config.yaml
n_head: 8
n_kv_head: 2
head_dim: 64
d_mlp: 2048
norm: "layernorm"
qk_norm: false
bias: "all"
parallel_block: false
init_std_up: 0.016
lr_mult_o: 1.49
warmup_steps: 469
train_tokens: 651800000
steps: 13805
dataset: "wikipedia_en"
Each number is 128 + 24 x the weight over the matrix's rms, rounded and kept within 0 to 255. Layers, rows and columns count from 0. Numbers have three digits each.

# layer 5 MLP down, 512x2048, rms 0.0351, rows 100-313, columns 1920-1983
120141110143078122094124148120179163157159166112136125090123150095122143131101158071145136153124158110115148135135070113141124189151120146110086100108145101139153152116117133122141069115124128
144148134100105143109113102141074105142096148083092184140121117126105097119165127163136132076111137154125135157126140096139096107085136138142162143128133136141094136074069124110145135133107128
199141149109141137157111085087134124113105132157160122132120089141094149184132110088101149152143139103122153102090096142152118098112124106103115146153116143114126131131165157115103139119078094
172162147127158132134103151141139117130114120197197142159129158129130118112117147165115132118174124181135143138164174133119142112153152125145135114109137142120120108118125116140130176128136122
111133121128116155101152109109097110079151079130116088103129121117114130160135139167180142163103107160148098113087139125116131096102137145109138118128113171137141132107109132116137131117154097
157138061132084123095088111150132137162097137145098113116099121082131141112145075095154137093131137142091166113153145093126140141128137122162101128107139113138124114116117150159134131100137124
094140113098096145143157124128105122085155152094143130139120102117162146142097144134128093202098157145105109157132075102103083115152080132140132131157139160116151097105101151140120112159154155
117120187165080100094146166127118124101148128140094089172108140111117125118140128133152157151096136119137119180093157149137139125113128104108113143114145170132163133136164154129136138131130131
122097142160121099124106148139151122119132141181163117155129104181119130148147141154124130146142099131143103162085159140126115099145126122163121122160128127143108091121110156114129121145112108
114143112131137143162114099156144138115158128082128099099164119104123128114133147122129108149144164132118140085114161132123139104148129132139113128130142146149084148115110121196137146146126140
100105122117113125138155135129113129092104126090089134143120205105137156146141141110129127147095119124139136134131138087139112140117135142152125142163167146136133116138152105130146129158119126
124102126131124135133122086120095094112151155124118147149127122106129152112107128102150120116126124126087133147119163138162105184086110138117135114094148107079138149126117146141112121115145143
122130183162110103103114121103161164146091146091152129086066082074158123117114122138136107123151129111138136126118127135190151143102133126170114135089174139127114132110086107165124072154124152
143149107125123127148132119140147119140163130132097084117165134102128112105155105128124108123115088124124160123117126162151133163157111164139127116153132121118171157142101096103097116157175130
135084094092102176095156149157163122142125121186122150130112088095108145098149135153096107122141154180109123155108152153153114176063117172139123118137117097114138117115120122103144135116133092
169115175189145162178116087153114117095143129102099119124124112098122090129141123103074132102110123146118147124127114186127137105129135120137153120115136120134140112178120146150131141114122134
093146119187114135103100156137115165138124102139162076115141147097136148093148115150127127121129121179120143079091130150118129139121126165135157159139115110116139109126094117135148091164108108
115159117165104107110115122133097091112122108138105136184122154089102107137097138117102107123085092107142105079142118111125113093101099189124104126151139152138108113099124120132109133071129114
136107115175122136164127104133164104096153104113131082169111148111116101091136096121132149057090148133126103138122110123131024123124127129106103152150108141136177129115117137100150116132097178
129141151151129133069114110123140106121145097136128143106095191126110121131100182133144163128124120102129173149117177130109153154118114106134107113136110130074097112140072106116088158118147113
096119098110090129150125149176107121137131108154133140117103071139103129168145127132140101122145114104150109132059126119110163109104064137174167121133091138156140099101122146129148162117155119
159149117147165127151113097129131111120169110134123099127174123123132130141112142135132139144109131137106144117141121130134170114133114144126107117128144109104137119158151117155106135134148135
147145040152122099154096134120132151154103143161135143145146162143110080116146148142142133095147109157137165137127132123134159084111105142142130137153154106137125095126141117154154131112125128
117076112112101115109156124153146126135177107137126124169154146109134127115120109142117134089127119120164134174068173112120078151092133122137143126108141125127094120108107187112147143142154146
125124115122123122105130143128112096170135136162177151111138108121088150101149161076092141141106107128117136128095103038093125107179110127104101136167091095119117143104130129137136129143154131
184190147111151128116145149112108144153089146109150183158111133137143124103140139131125126129109161108165152114141121169140163086112113190135174113105080116160145122152137126092118119123187133
117135103149165117114148153096125131158151145080156162102135145132143091099160134153121139126091175163101161155149111145172119151148132149133136123126099119124134127161142130143154117171101119
132130104165153143172140111146150119093121136101126124126137119129123130126097102130121097129124160103150125145125133171148129146135159128125135121153170132126110134142137123133111081144096121
093158141121106100105147139088136122109102150158124155137126115149133113141141095061157105134168102078145089099121143150128138160088168154182144100103128129178157083125118121154100142117150132
157148091132136129120125137137153100101141145133139132126130189114126138132131116134123175113166142140152131167148108086111133096123149100158162148163109113117124115134138149119118145127125140
120158120141112106166121115135119130094127117150065153078130130116145189133133120181102110148126105139159098121141145103079178106104129155113142156136142117118097139117155128142126156126094134
147144112125123085100129134137136129136120118129128189156147116157112126112122090167137103087187117137146102136131152122126113137132109116113110145098143116123133127130135102118137093103071097
111144140184165152152129133102102153121122111066075204124121097124112109130115146152124099149170127131098090126107104147120113137133147129132164136148128110117111128100106124118129132154132133
146135146118111118134147144130127132134134116135127133084144137154154139129114104179152115140136106121104141127115128143156136132043102157118135127159123124155125109114118123110096110163110134
101126120139145152095154116115128135164132145106152141145150107145149113121124159153122168111126132128119131120128093167106096136129182106122098113130120150140124140130141147101153092119111105
144134140129131167113125138115119127127138126177132166136103122128146130110149135141130109134094112159127106120112105076147185099162161129124110113135114107136147112163128107179161145146134135
132137112138139145133117178128071145136110130137129178140131125142122099112155149129107091125110148137113113114136138132154100087112119103117142168133131131095109123127128104117147173124154143
150103128136143127146147149118156138101116085080095185116105102125101157139114159152154139143138131125092117134135137172137122132124129129118141130131133105114153112108132072153128101114138077
120134146123161119135119122132152110076142126116090152189113087128133128108149096170135129123124137156112163131147131138174145162209092106104137111145131113072115143155112087117102131152094131
128077089136154110131107135142115111159110093173110084118110117139141109101128136136167138060159124121141173121101100070122094127085130163109120124122105145111095138133114125105113169110127132
082139107153140130156133137105121123188112123147126147155154127158112140162138122113111160102167139095128135140152146146137126131128126078122176136125146124125166133130120127125121109110147122
126123129162139170142141094154158099153157133104108136137115157145151086150136127131144120132156112114121125124098104135170120112140140124116143138161105114088135121118113147141148139125171113
101104142104130125113097103117103128125139125168127163121149127115145164112150150189121149102116130111143102141160057115117145149120091127149138095122122103104117138139153117169151121143154127
150078156137112160145137130143128098091120125154153122119115107111137130157123154153130116149120143101100094119101112108152080133105126130131153121122108119131154107121102129156160164152132099
085121120148126117134125090108143105143126136123098135119151155096139181128167123144113131138123137084105123147056132111150113114150101082153159133155152150117086117131105115107134131149155141
130130109124129124145125112130129093154130121144131136158142124121108122131166103096109140098119116114133135136097139129165147061165119127084140159111171144102168115076128138108135120144102160
112145130094141100140148119143129124151147167131138077144130110166121113149104122166118165116144119100127143128107091118168142140176114128102112086123139154102137151130137125132116142131105127
117148140128150139106143130118129128171161124160104145135117129115127105140161128152078135128112110130118128133100101102083125145162158117173118148126141133150129140130114138147146122124128131
114087135160145111117097136103143125102130153174138133152127085156093126127106126079144144135168126100114126105114116096136099122113120135120132120117142130116132156117149135156123161114139149
079177126167134098098134155118139166141154093126140164096128156099107117124097145134161133151124117148137112133139096114132120121130086179158112120165103132131097144117107149131144124157109079
103119149133119138133121136157125110156110129116136141144125111173132094124166137050132107149109136124139146089115106182157136136119125086071092138123088117136116144123131158135130158140135095
119077131128094160126117145123132121129109133144105127147145167096146104178148108100129145150122143092142115149103132135146133164146163111130082124155116119135107109117112160117166123129178141
117134089088160142135105116126135118126130134114134148147123173157142139165141119144138148147108108113099093095159107139117125141135143102169121145152157105147119123150117129134126126143094134
109137111147115159120125078103120077126150129175152125057155075136118155127107141183151113081127065180112138119108153109134101144141094107112086099148111119101118128112110130158133164148116137
134147135161083125163167151131153132162113117134126172101122133120114136133148125132129062163176103126133120121155158167125155148104140114137140143156179104145151155094094112150132158090160155
136157124155125141114111127133114124134136072125148137153143163123133104112091142124156132084151114145111140124137149153106092095103099154116095149102143136128096138144103112132140141095124102
135145137160118109123124122134109163114126128106090136114117132114120126112114137099095118114133140120118129138142084160157103116176160117109059142117123133156099130138126146107136141133110130
113139137156127099131151157129144140100150125191143156143145159140081115115127097135129132133131130105146110090120116167136123095142108114136120166181117147137079146110110150093126145122083136
104110145146081116172146113115142142117139136140120154085129128095083136151104140118148143106180107187104111095101118156181110133153126153078160125112121130174152126133142151118077110132099147
149144129131178123108115137096100130134109082123140108163103117131125146150154147146129120159146104119151125113150133154149137162133095141143111129132155113102110153105155145115120142165142125
161138113142129129174107134162129143128120116143120093156156121098125129124128130104119111138125156114168149102119167110129158146168112093143070106147147148115128121155120125132144130105108125
170143125130077122135150140115133119172111150157117138133094091077102155139117093147112162132155132123166103153098135125142118147144162112137127169103132103160105128124205085139148109142100154
143167189132163103161105084161149142130106151102124138116124099168127124175116148169133089126135159115137147102171114149165138128190092133112144148117143082088201120105148111130107139148123115
135135134150097121108155121135144149142109123097131104094147086139103126107103140111109117117134117087125101116103108153076087131100107131131153127083139150150130156140095120127132127110105140
131131080142161087109120141056116094152115130111140151190128067104142121110119126165141108127148094070155143083114129095136157106153143103122120128108131108117164103099103120124086123114155076
142092130119146141145142183124130119122147140122118117125110141117129148131116106132163096095122131121122154131085136125162127111099143127135106123097138110138141113139147110122134132123110124
158067141167135094136138164136117133135158099070129089084116161175151115139107115102148133160118112149082120128154116086122136150130140121101130116089125120093083156124123120082111127107103109
188146089146124109107127141134116125105113159098105118124121174134127133147121129139112116162134105147096135148107098102148095118141077098140127165130154117082132153131120121138153123181150115
154141141129157123110110148121099126128107148124156139117117131136167107105149122125117129150106120127109154130146136148129127133120120133131114132118106099145110167121128116113104124099170143
116175134107125107134107139148077173090146157118146142136130122110152136104160130147149147178104110133149105079134091165156109116149152210111125138107110088157152156133105116120137080129095109
145136103140118132111092107129138139131116150174089115101148167165135129103132138105130136169165100143122131131146134131154156122121177153143084120146169123111109152124102127091131121137131118
135161097168102116165150135109125124144095102150121092067123095170138154078137137115122098106117156083096116127112128138131138088144166123130116169152135123125141130119165117143139158138124123
162138134154080140152122092142120126113105138149127148113149084112158142122148109121120131161129109153129115145132141108172129155131099123143102141116137162173153151133145126153140079101121112
142116107109159127139122144124106107095127134129152104116096124132095141132122138093096152133141138121110132135112121142084112080160103130116117129125119168149115128106101135090098130121110133
117157131086086143129094117145119152102140119187132115141146117133135128141090112129134151133144168131144108169115141126145162181144086116108120113138088150107123142150109143121140130113086125
103114175103159140097145143135140113145108114120104084111099118142153105144118105177124135140158123151120116107125128186137122066124173117091155112153150143137112153127132105107119135148164132
117147108116120122139128151140105150129108129091135127116122124126134094128094144149131133133091112146152146082167135125130163179115159155175102119156176145139127154133141152143123160138131153
129122147118141118118131120154115122150143088094133118126145083152148123138123133157140110155147157110136146104112117129110127122133132122136133149105156110108138119176158113087154113129130111
151116132078129147145111113113102114130156089123096114144105111097125130151135170076150160072124137118133164139133138155109136165115106160130104128144087131128114098101121127154131118132093084
142136123129089170077151131098087168145105148076157155159094156124103154091139142132112107107136146171120124165121083114120087119117111089123120115162126159133117120116106114161151114133153137
142114121093117145109125090151095138102107101104147122098171152168165129127111121116128133140129123148100144116091104113116127132141114110128115152123113148141112127146128132117114142123096097
111167145161124123112110126134136141139111117123110134126124121152124110137127123150124141118132134136109125136128110117110101142089152121102169137147141160144140134113154088177123121111088093
116130130082163133168138157135112118140142127105089169165148154127148128141104101167124162150147156118148118155143119143123134095110131111144169145113149128097113143159099114117135111100083101
146085121179133140142085116089141151087082109107106130118108125104126117102138131146113103097134105118095138121131125126082135111098156143180038181118111136153105141115130113143149132136144117
083150104132149109130127127107144138099142143149128128134119170144134116148111103114121110108150132164102098157147125143122124157081159092128177112095173121124121138118096131058119172160148136
100128113103145135096130066172118121137105125040129123092125181117135106139132112096146145098122107143100143141140123147100132112129160116129126148133122139114159146119159156048123153099122149
130161121086103110158133103119158151116133124151136117118143120147149143163139090091116136189130124126139097111133160122118118159140125164100126134150129118110113171154114147103130137139116160
173179107136169135104101102163094123121109167129096092174120127117143148120141117163115157161113133085153134107084134095143102139179112137159076126159144088141154092168098103145121104136159157
068064076145170115126111118142157100106079118119112135130146124094133106091135113103130146106101131139125138115128120131112109123110103074174125112083095091125184091127101162079105102121093125
106179124112118112142116102123139124108117136080167126148106157127133111151126127160145169147123155157110088169098146093170154141163129166128123157122098160113099104123129121121120142128145135
140093139158163096156131118104108108152111115165106124075134127150107148157149141115084131128111112159120183106155066107117135128101117101114151124160158140143136139110153157127107167135168091
151089133103114138100130160149098123169103101136106157134131186130092130112134135130143127113114112122073104148139123123126112091143119122118122149080119138127097127111114152103157149119105088
144125150152122117143138162089163110120096139078128127113119147126103140160156142105121112138121162094178127139181107129151100117126107132156140127110113097115137121144136116152127145132162136
098115101119151131168152117146119142157126104113159100060143117194133082130131076120145168111159132138135137125142113129115123155142147125118080104126148139085131138094150124146107156124181126
134171131148125129097105152112183086191144128138132143123140132120120115084135130157121136133112101088062101187114128113117116194179166127140099120080105126133113108140147132124118105091149109
149142136122131149140140121146127093119169169135152165131145131107106136126175097122102116073120142150137097128091130127139151134084108117135179127115126128157169120097139142117167133144109135
181105119153134119106094136096113144138103141101158141086123125125098124123158165086127090135116106134122153133128121087137138151109176100121089124121114143132123108124075104155132135110164161
134099149144132143150119124094091130141114126116123120141132105110149095149132115079110109160143168148116144185111115154132104114148099109106135130118143138100146142048169112137118106166141121
136169108119112116152159108156136126120143154132113125108129125138126115145133135179100129142115142130174067147134144132154132145143164135170142138128140103157118147129147139128155108124101153
122103131134146131153143082110140131126123117140126085168137133117122127125099127144154126135103075139118118140123120137110139147116153098126159124112111149100101131132160165179105129136144091
130142137139119131145144111138158131112127113046109147115125111136097118153071106131123115164118145113113112114124149115161129102160146134104143121112122128121133149129056120085123123109092117
155089141115102100105103155120166149145144151149106135195129119141166106143117113137113161161176132144099180137135127139106169136098125116154172130158138110150141127108140105107120144119119105
132142139145137126141119110111073101161111156051129164122161113122156118094133121164124135102155114141107129107147127146114128090151082134110099128114140128147147102165126122123103144118135124
155149127096098143126161136115142097122138128110116125127146137127150120127134144157135168125114095141143095147124107133166194176155146139156090142135070153155132157121146138137101127110118141
153108129104129121131149164091122116114101132182121143116103112134116118110148130116132088083123127099156132115127117130153134128135144096170117124102091127115105110139105143125154152147108149
111174153170099107140165111124155138132142147086083140113125132132131079108126142113161114071143141126106167142128132133145101164127108165122144098128146076077101164129122097161116126122159133
142097118139112105188130137066136161169136129085117195117115164133154127114075136162116121149143154078163163118116150147140175151073095165163164137140159128118144138130128152164137153138158103
123117160090118114092136129137156160109162143166115096116106125130126111161159116149120126078114149143083124160127143123158134161170116141158129126069137127104139101126108112138139182129121163
117144163124124150106170162128124108115140181149076108128162125125135128162129114119118137178162119074117112146122121173159115125166138138118124136125065192128163190139120116135128130123118129
102124120151133122119163126115100114105089173128143059171127133126159143160122085160148120105117123152150137140079121114111128099120125120127092105111159110139090137136133119155111110131142145
142096089128135129136144142118126132139139099086097106118113106163154155123108116146156131161148112136119142096156106137150158125153144119102131136133128118127129112142138118122141138130161084
156143084114107159121111134117130129163102112101127155097119164133171165119129134059133101101129126149154137158110145141132113132104091153150149160146176163170155118133094145115144110127153085
124129126137158154118132138121104140103126164178104156125110111149138112136100104137126103155140146143130130119115142151097125125112108114134131136127126138135123083165168093100132134121153138
089131125130152131129136123165138125139155098082139163126158153100128168135065123141118107167104136146123143099163125142104115114085127109105107110122128142114118115104120134108152144143072113
124160185168106124134118132124137147115144123153080136176163054128140101142106104115123097133108119084107147153189157155161094134099176130127105108133089153104122150150083103169149126128090144
116067160146144119100160179153068091123121124070103099123120151129096115125100084132160126109151138161098125121117107130167168120164130121140109132091132130129151149100126159119138145125141114
092139128129115120125147129135103169135099142142135113129115127111115094100142124083081139187147141127131095114131081161168123140112143110143121133136114134146160123150113121126127129136108103
112136142130135145110144136152135158133121142151158139096157148150134114117107119163162123101144153154121111106159161142137142126118191136123147119098097133135108133141129083127121154145074135
114143172105117134113103108147145173144120138134125134133098131119110147142118176081077139156126140072131138197103100119099088121089077165151103162119128112156129129124174108147118149129085109
150082118084148124139144128118121096094137108122125120146136170111123134129146131093130119107086115106147137123146157163170139127152141131108109135129120109102134140128142143115115137083126164
107126112121137108116121135105171141178129103104132109136119118109133136109150099134123110105100125103141099144134091149146118155116097146096130123114169096129138088143172128129125118129145145
103098085124040175125108137114178101089115114129139143125124146125120145123155123119105130074149140166132147150105112148093135116123159122131159097151116160143189140119078141127110137116153113
141119103109149107121114121150125130147125117122083121102113139148106105174110107190137158126124120138151137126157142136108126110140130123140111115107186120085133124119146097146111151112073115
129129133114096122113112124138148100139123157154135115157133171116127126161135120120138113125153151137116099097138151105085073131125156155130087098104130119093154117119124116092099142052159156
108090130135107056116134129173150150094131137113142116127137136135127126107112109117113137165134146147133092114116106126108097173092078115075110149113106108113155122088130157135139087158077106
133115066122100124116074122097126059153108130128157120154136129163134130134098146074125123128116168098104129069144097123171141139146115112112110127139133164128104140144186115123133146153137120
155148068082132109124108111152147052071130093110124149097099156130113136138122130158130110104127113124117115123134159162126135139141072093140171122096133123115113131110140134085130132148122133
127118085118098101158153139109102110149128145166135105116135135111086158120121136087137122160143173150118122174120144082078122118140114104132141124150140131114182129130117122121130112109199129
082130154220145143120103091104158126112121126086118123129130130155164132101137157112140128112147080093136159128161158132169133119161134125137101133134113137121105129141139088140112134156132152
101130134066071106120132105137110091130107104141113131127135149143147127116126107170147126143132128118060164134194073129122138068129135141130090118120169124094102140132188132179133146152153143
088121153090147128140112173136118132095120114180165107142146133109107098150140135131106173161086116159151140116175146125154148122134159165151139131103133180151117127166117089134107092117102149
102158124160121148107114137107179117119146133133140099085118152167169105126103132131099134126122133097098145078120193127131166162084162146118107143146138121130117141121125112132116117112121111
106173097115113142104134108146115136098128132183113083179130085124110121146108162161108127142147131100135101119131141132150159113111121111109125139145100110142179160128189123097145100133091132
119119141165127125161116155103172092124116135143113113133111174121120150114119154170131137141135121154149116128128141143118129171096146080142200115106126124144134102102096175122122144126146103
108105158135151115123143137128151131102110140139110088098098145129135109118115110152125103142109157143174114148138114188148089165139129102145097111139156129089123113151121154152112113125109113
111123127156149144117138151113146112090131117096152125127093138118131181159156101134135155142150132147137107131140129112143130124136141144112120131122164102111112132166091113150153126105109075
117097123146127125103128108142097139074113095089116109158133112142134125106156141093140102085162146128178118157182161126130155121139154159098179154115130124111127123150120117110123134137144120
069158078136175101118091104139079104117109145150120122064128131169153131086113107183109131148173161131128137149146154122086195134136152114107116121131094119114130080152143127158121110118164132
114090105141111137174125123131139118119144106129121080155118143097133158138128105165113106113105095133130130149123119130120094152131124138125127122117161134094123148073168093128098110153143110
168122116154131126144136121126140108140128122065138107165102132096127138130122124170167135105146100117142125078140158094157103111143130130078129138127136143089139118102136087141120144115164124
143086094142128118138116110131152141124133149121131141128120105082130143131142112108112134091119146102132127154143121129166087129140129150157124131126131115124140124110137094122105110137158117
109128111100126123157112137173112096116119111121113159151164094175104116111149081098151148099107182115156120134101134120101150132153091082117173127115098145130130109146106124135138132129141112
144128116092170104105136147102121121149138138109140151140101084121162076139165110143116128118130112111114120110153122106124080130120112123100071086139105100116094158083144119185130117142127139
119119125118170133103153133132144131133107132094118158130150093110142136118117148160101169143126140104150125136144158102150124128173091128119127146151145119133126116110085122093108132139158098
077172133125113109146130149143102128164151118136131176129131102102116116157131108150120135143078157127104161168129149127116121112134158114081122175106133151124120143156147096095150106151094143
091126109162086154133179139142121109105131118172107168097145153130100144066134105091130129099131136126178098078100167130120163099145152104151114138145179129128125156142130160128131126130151136
119109135166099134131141135116172143140098151144117127128098110059143102131114139139122139114144171127134129135096160135136151092151078143112178155134105095130146108126182120160135149128114118
132066137163143122135159158148104154140119140117155116099148142122165121092134117062137155116123119132128090112079126110157138161177141144130083108142135076130137124139122135105148105125120157
104097103156153070146112118106104171126128170096106159104150158175169109092142153139142114125142103098130127154110206109130140147127180132087149105157157143116142130111136107145142103128139129
155150149139136139086158107152069095150102112112125108147117113122116097208127148124140115164133114133118152155193164114123134103152148093162139131076137148119070137144103134114115133137171141
131124115126174128139101124143131147108151117145120120132147139128133116100133141098127153082114091123187115120111157166077135064118083118155092124094115097133126149149103147116117154118195128
150121137107176121146118123143113108141148098128127131127133132142112120100087131107114138104095136150140090079105130117135090124148145138112133154108130131151086111127115147124132103110094107
119118146136122168099133119106137120111105088190085137129125122104119129191126103149100122097121141160155101105073150150118123114149165157143136130141138102093141150118150134111117153133113119
125135162131149157163139120144085155152127106187134130137144116118132122092141133136128124114126098145165160138141150132136161153115137165140132129141139116132111130146121115167144098134139129
155097086143124148140140139120116130144143137114167152139133116160169120176102126112160165111082164144159086153163118106105148091100146140156144108113126152118116129140164130068162150145143120
117176132148154100105133097138114156132146135097108116104137111129159098129115085085113161089082122148128167126135089140103137146177137101169125115121136164141107125148125178125139124116126154
118148113104075117136110084106106120117123133124091137126124175138148130070109142157117128151099156107093125149107156116111135115054122116123154143123121165112147110088116129134141092157128117
194168171098153126172128131124119125120131143141148155195135088141124126180117138132106114108163137146159107106106138112121175161168126133146113146143151104142139122175102136161146137129079109
114151114127137144117133128104110150109160154100141115123124103078108143134140133115129124138100143082161125157148126137075119135114133100108131102141081138171124134128133090168110122117077117
112138127122151114080147163125135131102117148166124105098131164107091119162135139125129135119143137151128154123124133136097130147178133105116105116131066151134155154139131154141150139125117158
136142092113139149113126144131158176148163153129131174166129137150126132134096114135129139163180193151124158157080118149122120106097120076124156135185150129146085150124142135155148139142144119
115087139145112126119144137156125110126143089136113140135134110130134126153099113117091161112117127172160136120150132120092151152165123135125158127141140159160079138115112172128139144103152148
196115135145120150128137109117112145140148135115140121120119176107103139133105102127157123144143110154126138090101104127138158154139109119136100107139136149139147119158112194124142137127160128
138127147107170136124122157133136105127111133153123094145114097138145115143174126163113125148111143119078102121164089129135096137119106109117115111110156127110146141129147091110140143114127122
211145141140132111140153107129195116111143133133167175134136085098130143094165158093125109090196134117118112151128090136146108150125120109120119161134068108137156112119125109132140115116143136
149082132143146131153124119115139128120088119075124102111145068131140118109125123130120150145094109155112090129139117098148096132137096099121149102140138122122140152144105110098119092136111123
076122092146100121122131129084113138106122132097100079124122132113098131114197119096133102130166138098107109149141135133110100172115155113092156122111126150162179091093161124166164115166131099
142142182123105121125124108100150121154148119104169113084117138154121098099120158062125145162097130126115123143112178149099123146151100114135122122161119126130085138144158151119107142123107091
084149141125078103125137077130130169130140156146148141138153109102135135125138163077081121133121153095136143100124146143117126165113121133155079156119122133137112133159135127118147097121113137
144132112143166091135095105121123145105114116106124118133078142090136164186157117105147092180165102134118071156169092177141116101130154108124105106153167126124093092129172136126144141149123086
130150170136127120126110124118144146145123155194144155123145140144119135105126140075150132156107094105120183149157146102141144104162143126139086149161148147122113093169092137110132077138122121
146143152120175123099133129107144110113098160110115118120101146112057116149111156150108149120117145109121107135150092161114140169164166092125120111097152153158113121114125151149125133130159135
150115131116133130120139119143064111145127131118093140133135157149121162116186123111145118136148094155097124080135153116123091085133089126128085131178110152142147145140132119136118118140122135
148116165049111143108162163133153116140099159132135152136123090136123157099124104155094127135095118121174134182170137135160141200118153151114172137130081122107132151132165098136106129141094086
228142123120126138111097109095099126145148152134129133130143081147110104155111115146131135123128148077164110105152104166124112139177101067111103089127147104131133119142125154186105148098103113
130111104160127154168144160108135116125122105155103125091131138115137096145112095155142127164135125108132137105057115114174148083181186109151160137138093127132129139111118116129128136153105100
136105164072139144128129161135129106094121117107118184123141143161112134149171088167125172139094128099103087188088121116101086145146128136166092111107084114142170125149134092164159132115105113
159145098132114122128086111125106136111118100087161154184092121146135131139125158108123117113147121140109161080155153115103153135137143108113106098109098117144136116157129142125127092092123124
070156061094114102103115142153133129134135125177172108131137124129139113157125116125096144090119084089162132117082111106138114103144158137127122156085116130128152108137129139148131126127146139
142124138130135138133153092108115132156129153091083080125125153167143134131085149134136128152138142137140155128135139143125113162114119105174120158142130141124148139139108107153116093127140077
134067113060152120169159160142112148124144128123117127134162070107145134155115134141163117152125107129136116079140116127140126103115203141088102150167171132097118141114169141126149123130118113
092134158137136152147178149163119117158099093144107156141125139152120153138131135156125120087125108118129154122118147119151116162184147142126118124137217139136163127125123106072133103120144122
076130155102099125176150098141113125134133138137183132142135100110162139164166130135141112145114122136167118103115120122131141105110113163165154128120139157162129145096154176126139135157133098
118149124157148129100119105134105126113123148073142142119116116095132110102113144100159180155092127115120124149110136097138137037143099162127101137107123132126082135104159188123142122130113089
121061133099116139133136149116099165112150147144137121124115119132125119140104125078133129098110140149147110150125113112157089143106118128180117104148117118167147154093108132140142100086131110
101149110093094111091121116155121134132121084108153133180098107080118144143136124122124160159147120056128124111111158154126082108116140131129108109107155160086144145126144073157126140113126105
150179141133101152152109081160100121145137167118106130174129115107150154095109164091123138189147134095144102140170136116152107135101119160156146105198139106119113136157146137107120109129133083
160138152166156145125115147114150108123142137123138145136129128163125113048121118188133167130127165096136133110104137104107094125150116166098120137119173148158101131143144121116135138142080170
107104132121126157144129100136137068134149152166114096168148148138150124107093113124146138076152135176177128141135121145107159145121150146128149099139079175149120121122176114124116103109106163
147106132121101117160134098128080131113147106121089127128144120109119129134142150137134111126184147122179157091110129148174137122106135139164124123176107115117164135115136137153140110099119115
156179095155105151081143104140102109114147112124140131106147086103135152133152139095114121165100110103157137139105150112119162158117128146153125158137160161120117144111158191121152126170169139
123112101089124149124140113129097131175116141140120145112103137115097113081105132136095091097127116140145146101127075123090130113141131129174128162119111141129170133124128166145109110118129147
157098143131105133154107161153081129093105125127117142114143173123171138153117139110119110144094115153117120156122091154121133066188142072145110115164144116108120119136136136158169155157132128
174159157116125154143132144104173123165122109112131103133098123086183162120165150139130124109111139118090140141119122132104127166164132188104118140153079103125120085133137120135111158133062130
098113125144133136134116136119150121118107128135103141119116092103101118117165091093141133123092113157118115125109104152145126126095124134089117134156127142138150115117112122117130106107153100
129163174116095123140135107160118116139150145066149106112147142100112162147109181115133124128078122144128114129129149127113115131150088141128181136092110150146121080138129162124114083145129130
113074143148111123147142144105103128140105162124147177186103128103109129140174117129131119130161140119112134171130150115136124228084117148119124115113087139158105156125096154105121112104101078
115109096102107110170146129107075155153119146143106115170129160176154139112147127127077135126123149126122106096161119118108154117153133102156171106116148134147094130099118154093138126130114111
127191148134156133140140100122137111114106109138098152115132146128127102129121103140140129111178117133082157166134105159129127080093168161087117125146134087126138146149161107108112141122101082
127130165122133120225131142128120170166154119152149134162154112132132120135135152134117143125133140107144143093111107145122110100115132153166137117173111123159119124111140132146100132115158168
093115118120149109118122122140119094147092125126127128108124130097118131123138147101157123121135088136140127123112143124124139116182125155112158143154167142126166098106147140097135124124165118
125133103126092113111119129120114102131145108075153133190152139165118093110103135118094127116104144152119156152136151135099140112167128109152086132129134127099078134152165122141144124134092142
156166129094082111111087167138074152155092111116129131129093116088102131122105151148090122138116161112105134130160127090127138122123128108103107128118143107064129127147117108117124097135098127
143135145133127139118126184129157127164112136129136116153136139131116162117092091133111145124130153121168158132149166126118074140108139115099126109137088108107073147127110121085088135128130106
142139124126145115149134164110141111076098109181142086163127111090101183121143147135124112133155123103162106141110117092093122129141139125141140133153089130146125101109138136152120139130104186
118100108124132132121144169152139123154118161132095135105101147108115127096142129116118123126111118101126163112106158114136064128041127116115152135118066160139141107110107127111125102116152163
150082152136144117135148122130125109121165073127102110133175109146160097117130124099155119110124149134137127117129115136098129134140068119119091099109089099082127149169105120150135131144130142
107145150115138128179142133093092142183088145118165108118119167178114126107163114127109176119163108107165104114137162105107105134112127165121090123114144124112140142146141133147142119110114135
086130162104133099129153134130162105169109148136096143124136125127142103099122141131139131151136143141133162133146167118128119133125148106140115119127139135122072129115139176119136139116089101
132087125089120143109125105156157090120162160142092113119174159129137102129162135099144143096118145126082113136132136150140115075167095105072131129146130137125120124133130133137125107136146122
175084128100066136140115137114145154109138128143113136091106113082091119133117108121132120185124144109121125112086084135190166158104116155103145099126122157144160135126130145105137113099075157
147159170103135127112088120137099140110117120169140167117123117120124085189117136133102119127152140120168127141125100152117101115088172148158127155170131127146148132125154138118128157134106144
193117067127138135114145163116166136175137097129159090121132177173113125153138125114152130109081105138117161125109143157082101088136083126075124119167151124121121143128140125114106164118126118
106108126109090108099105127114121109171088125160146151101119130151122155129167134105143093115123177149134122147148118128155134117128118093118057120147150081123138071127114147125104136128128137